From a checkpoint of a small transformer trained on Wikipedia: 1 head of 64, MLP 192 SwiGLU.
Each number is 500 + 50 x the weight over the matrix's rms, rounded and kept within 0 to 999. Layers, rows and columns count from 0. Numbers have three digits each.

# layer 12 MLP gate, 192x64, rms 0.228, rows 100-191, columns 0-63
467462477464492499530548478465468544455454543451438399491533509499407500551498499481453602589449486496570535468425484482532581551485556468623555469551511463444537460544495505444559618540438532
523458531465474574535548497514503482481492477559549463437501549570408453547556545525469470497529517414458519480537499505516462465454489552462488489464513434464550567489444611469424465566514543
486524468454552497470536557447504433506575530481395441489619526510456469565552485578519564491468575505532538477467509519516550527489484453567448527570487495461571572457558450570417478575434571
464594510530563466530580467429522419546498477483448585478535495422396550500496509592523532579513491422595449541550524477481569517513533353538581538515560494516449523541479424468482463535518477
496468478481502521513463481407466473514555519373512537442544471520455471406570432457483479469485505435503527498491500449504409566497477468478360574497493550474463488547465544574516460422525500
428451498476509457439539432518508493566507510512383524527518526538602504498496392483500551478437496453527492485501491523499528519544477550613574443456420487482494489564593488418508507472485534
475502475555492573497479546520497468542513524470484496479432454358500557488371542421568510475483507574545441528490497400477595515504491497456470455507483560591487421497562541435573501377542544
491416483542559435453511498478473496568483434516504571554496538464458542492607535495394560603505532498505466566552514529628498515501483488569467529538579611497532511457481423531536443525549528
538582554490430421512514429414483515491490464431435501490479513543448509483529405511402557557494512523582500521447455475494558499420547418517460499522444438485429449384493512492503544457576391
507532487568496472458475461405504499522540516560513451547467545453599519511580495441567521542589510490525517518384525498423489608573458567521437538485422519591422467402481430477540523461568513
491525426484542448555510530466515520512445451504481480365437533513521510476506465568477497429519478573530539501573614539562478502511494504605550572457510538448508472518529533439513520527491498
583421539476481517458425481635521454421439475395533432475577501433472494614613526452377496552504546408487569501544540470501493480394578519492545470536562463496536471537464469521528429598552544
513463491510491486477406452445591492530486517592480569618465381508487483439526468513517620438467536517477448471506589565391499531418418456576575512527469497448501522399525544450569406516538473
416450502440559488522488503570517424615495490544534587532398439521531515561522475511551455499539509550475484523532584444497554521480484526544443467436405566525472467508498478447579431483520491
517512464488496572470521549510422545427552550542534624529572514530424530545431559508596535322464517510591448501573460512485508507469497510547491572503553539529548540510411552522492492511486493
541510534620522407476550507516420536407468488513568462498466556591494527417482561481370551572465550470517446402544422550513481461475477498533462471558558504540490516515525534433410494539618464
543472530543515517436474467466510486525500548534505511462536537549445516499500437558475499467514427479491445470506469529470591481457617573444524545507498486520547500492464477485505559571498492
555429489422504541509523514499476545503513546545471502523491519486455557523502457544503533513496356449590652592514486449474488447492577400528490441541543481567517519482510541533445455498481557
544454488525371601512472489501566475450453564562444468552466415455514482503503443475445491513539477477481424588513456414491480401521515490618471505471462592368568484542460510474478572392534528
548467493491540478565474465507527554487446509449453462484421476550432451526472431551489504547522480569543454464481531400514504433556409511499439509499532471510487560481394512447471587518423499
517465492378522568576494560552424469490424577392422458516473502593476503463576482466535483476525520480473402459411544496497488454487473509477534494512544581438511466576522507528408481525479382
602486523561545480484477438498518493451456573476445544575541483492553521475596466524469510495439491598441544401521570516535540416439443461475530518469554505509473491440582385552529462526450442
463551471523462456491493545515542596549530490417462540483459604572507472522583496504548620462446456511479567518424507559528508474471442522473453509470492441478533395574474591496497511452430446
476535486445380535536499482466460561466465575495460514500424359511511416388502487517487506498529506434521488469503530491458400537498422489542453506521503551486434471595510453505472504502533473
501461463555568539458483576550488466481501443481563543548420394534504598399540539486550528508508424436524488476456595543534595508584462436584507566540448532474547534499487522469580420490477489
445446520502435553484527476472527540440537519574448484457409443450451523482533496530470615426398440527383508463481528488597440527535499496507517465511534580426401365446484470440558578490518484
470595544454472509560499436525533509468575447600447480501463413502505601429512460447551525578482537400515529506584489452399487542501502451494514488490449410518465495554431488452530562433513590
535585541499546465528511409468439526495522557550443480458494492477391612537456481538522571456453541595431417527480475467563483514422521472529453554489440497534428492485447475414597418416496491
510539527433518544495463464461464414529524587420483524535498534475430626487472528497483391519513525424405456531419527421452511494467544597524503474555481456506604548414522478568454456463505565
548501507506530413521484499506522539409509476518452452547602484549509470585534416484451509471475534443606485468486494455512531464413594483528581447420505559571435507466501504385471459477494430
482425478501413442465556461502380515462500445487601568578396512542544453418521524454533554523589413484508557442525395463441493386501542515585485420544586431524561487587516512541466478527526528
537442465482558529483448492482436487474548462499554453507496468437464481518493452449438593442433499478501546356503574506540486407435515470518528448518449572468453416566589458451423500561517497
523467465523476489577517502564513532575494419409535487577445534462471458577505555531463518479458525517516456492486414569591471518520383465596499542483490438538464560526474477540587406540477501
511608453456509525472438486326477469505517515494474515577451569435534539524551461452424484584433561459563408468431532537546558517458491445447543441476444462485495470419494508493573397451496429
530577501526470529567510478463518438449455531443445495471457508529548514562518514592619527520423441491490501487453512479529502509482501517487494547595571488575545560448448490475516486540513379
544483520454420565605482516509572561429615511551563444488498400475507516543433497466489454451458476513442468433521630518509480532564545500486537514464512459488512474509436498511533532455581438
476551524562474485435466472586398512486581567473562466486584535475462586488560520442503479427493525432500515421445495484457468449503486464517577430486578495474404494508564458469530429528463588
501542508579458486548562478548561560500436480559494462472551553571489527493456513540567548499417545453521472470521565589440487514559473504564556518487576472579412560499513529361560527512576567
486517495545405505515511494565569448476455556500463445523481460476503449526498548527508567561471549493555457488491578642537496536625519548642521484500421522549560570484522475473527367466504537
471492501461604403391578546576507446449452462495465541479526523500466451564443512491508455514462528573512456525522424372556513512554452454500543503510549497630463519526556492486538444463514476
454494494412505552464523520557497547572453588509564517535533461482484502545470550417480419477431532503462607519431524491422492460517460490543477518509510532505442451467500507525536419513460491
465399497569383556491475487539512414509423485475485488477410619410454531517623514559526520516512502424499366464520491540486490456514508513551511542578508568458618438362503518498549484527495512
458579511540528492511490476436425435509579552542538531556472511424406532527531549446625489512403437520470458530450455504468560500484482492542500405530598524565468506490530420412471489474500508
501497518460549548614483415523479557478505538481567556485553490491445543495518484482478489410445433485505523518390589458556470444444537438519486587515463464514516482394469490480549444421527441
505512549572483433593522471573579452404520500494489486474470538513488419516492540472487469606479492434591503435526500543397576473544481455496568544458500548494428414572486462479540541609521495
535505595432581529527518501529478419453510451505437410520527560535558485521521400520519522450472551570616505529537565490522526513514498554581548553517506510487542531567393527480596508458529533
472408403398506488472493440427490480495541400564524528425442490428550511522510440442489542510535476505448607491524541419547504564505514536550465464455539452414515431557527539407474523438591408
518493462506512557435624457484511549474450515491501573550522575497475575558405539509536508468503463530570492546427488560412476362507479520552532453401442425451568388522419505456508588563580614
394549526528462501545554484509513526530545577449487595435442518477439499509468504462501478546423391558535500411486499502491474371513502461513515574556514577480547476478507547510515498502514461
505453555539452461412486530531501444526476502514497483520478474527499435609567473541516512459536559434509597499576495525566498484527447543508406512566473611513445515557506368445529413520485569
566528488527567512539384430521489463504546504521455444518461450551474509433507463545485548435567509444556418469477437535354494534488434522480534498556406539405438460508479503475485456405455536
439554559418486448529458411475504549429532557509484576382566471559491498555487471545471467522543515423446532502593541572504548432471497582489532504537524537507449399472482569404453473450496454
522435508557382498570504533518431552440500447613578475472484454453547381500517493505521513430519503508494441524558471502502485518455511494536496495466532476506414516469454459472483517476506575
443522522546397476546540497554544437509502507470502531576454539532483416438593484467417523560562493471503541569537551548443532571524560486563581595576517466434494515562452499434438431529468531
533551601406512451487639415469556647419504476461519540489547407524431580448527467486439518559507460510489452479435549545506510580608604539571478554510513572533467530466633546540576490485521536
457486527461575469521522457572493482630471415480512463387512517455483507428532542505514453522441482551458507441513436445526448451523506505477468546554526619528446407526483561512578409498479430
495530494523494495601537498473440486573523560522569446477455467510476501444557431455597475459501498469435423432491555538552519551534511531467407516520428601486440460601536510503532442436460574
427547533483484579541513387488515518511493502487464527463432520544431530460328580529423484488435430470478496528559498416379479501483513464435405586468472571576478447553550513544500503596560565
538465513460494451430564585504556415560460461474420565413454460499510471443544475506490491523492463541433455503471488392445416532544406491510454566457425554494423522560429532566483462451479465
479484478439493451505534529563531550511474545498504503489500453515474435410553506448496480560472493487400473573448541476452525440565552536459506548491614534551540493522516563529457416508462540
521437463581408478516489500515570459576517418398449433410508435425409580516493528457512625529548493511460537531449480470462471539476426491561469471473483445463436471566589580513432538523499463
437555488526521476524537586559521412468502488444460423559529454588440525470473514608538420513491521428462543510509556555493551521565595498517590478391533615563562550494450542461572495489477475
516517566512595480514603478479451496491473505437527498549582552519538422489521494526471465487551524449493445579443590448582479502487456554589554595402544447531561533485537487441515520513559491
490513475639555535419572396488487461377548490437418501451477461566463589557527443560576457480473408436522589469445520526469556630470447317583528533452545557559477523532496450484441497498531513
462467584572522465577423547471532508541462464502501485553492491498470522515502460549501505488546380416480480485604523535465523594515513435564475507560409455429447482504506449483488397568468500
540565485556416540550616522403499507584587442545558507565439475484384541504505541586515521544495530583466475464524517535461496506517456510439439525501498450584459496404564528454485530488421501
431466592562363559495466543547550499468531427494548538558435523553534413488523535416542511526592467486564482485535467568512428526435439514552511485401573445491406464523491513442471486477475551
443444544505555476548476447441563430513533470422510449558396518531453347478491555581484480441493517471479530508478501448471464440507448452435507507444451538507433444423426463539471545542550401
461547553545490461494519565592459584376415473529493473528498510504532577531511462494603501460537488455514419511590583490471558494529504471451521537638619530565462474490488515507486499462598550
462563554403527449547487559539584475535472504476473485448430532529531535556520486401431497468516450434499459476492545527602498536466504566450517560562563469491524365445538530552504478519461530
428554510588461495501570502488489489385549462521418548478412564519480539446427530457576486514505460507474592612447557455529495467473455380536411494391505490525464412521464428503525489480468459
529457533519530572488492475449490528411430478487513607356492449495462504506426563429524545444400492464510504496555438510524471569505527477502487577501470540530467460382455545520521424482580582
405467548549488462526534551511446466435485467447428611514530491525480425560410455450525563524616461454499454482569457480441483363469483454495481519388435546453521420554488469500508466416562493
461439483505550478556521434507511501474485568528399502548471464443411535575532447466383474529503518525571542463508464464482465458433465460530524428506528527471541455536548415507444499585383537
601492522383576437553515374540456537563612450484492530445494484456491516466525400540430548502518486414536419544512455436485504512531515470501458559497514480530450604531482524550553565539547596
529531483519549435488464456525478571550496411529529459505481478521435458545547391500533429507521517531605519534474426548447532466528468565512519542462511513520507562497460518477447476471454404
490394518469442524468495536472525479534652423463484458490466459474584552462544574506489482526480582521499526393487614595497480526497478465404583490530514571460521481508484537557441483469527509
499597530463496561484436446588468554587394432461519513435415588563479501569534495475524469443526479473432417493530466483560467458573395551443550445479504422464475452576543497468510493424513520
447399521423591484475550462514476494503510519508499554445514482508437528493468553488630459537501515482584469526460507438445468529524575428485487469504578489399460507514554536570442501487566566
545470502528442391573488413491454548438495490474527562451384433525551408551427443431522511395570546495487488493552458396443522497504480392581467515508574532542458513476433539578583452463493469
597511581407449611459489562461514587521525475461530509479521502527575470532516541504504423470552491556516430572536618521436562500567444488504378571548497512470508633445556537523499478491461497
554557455453427527500593486489481432466496481460537433503553487531519476560530542376524515417451605524456573470592539534537488485557532430503429546425438504540489520469478478515567535564563416
426521475505475500535442423504552484420553488523541529510511496529437482451509568472512578461554535487460522445411582591485520455606444515508559494511432556467389445449492468492522498517453527
549456453507464605372468474496393466479542404489507550477428481505465568552538503456480520608564472443500436426415469480470497418542407418506459541443472496458506501546510473549518638484585477
509491527448477503566514521547560498578508467602560504476502536471543422489500409560517489469442469466549440485419622436521573408550495506466443568451510486502502460482374509583540449473495586
562522399491432583458444493536530569388540534400532502580580486451468526489426528578496526463490496500503559478447626551510425442454495553571504449482442520478472447540454543454410540412516453
517448526529528518527531553605571481573510451517518538452433470548465508589536518477468509511473492488434348521462447465391439475569408520504412574478566439482446452536482463527524584523453478
522492547557507546491611538564524460466419504508524484467493509548410468601574551582553438542568507464487481551394485535513479557558478526524602474479514456472452480462583565493507485520398479
517596552435570571492487478438486509465503456513537473495444502512490439553501516440542582526410563555508549486506554464390521565498372473556468467500430513561592403537485501508604518459451540
450514474409486544573500523513437491542543411518503467504470511487522608544550513488457493437422521442501561471525426434560564523445522468418552531564479465538466507490497524547515459486586467
509551557479440527465490425487576545478532496508459504532497541634448463567531483503525467467482418487443490416583476581418595499530477517409542509548504469514484485585544521380541541541478530
525492470617541488513537505558535475574522523534589556552516498484438520413514586466516490542508523586469478569380549579520492487470507547520581509425533378609470503482400513469434424445588631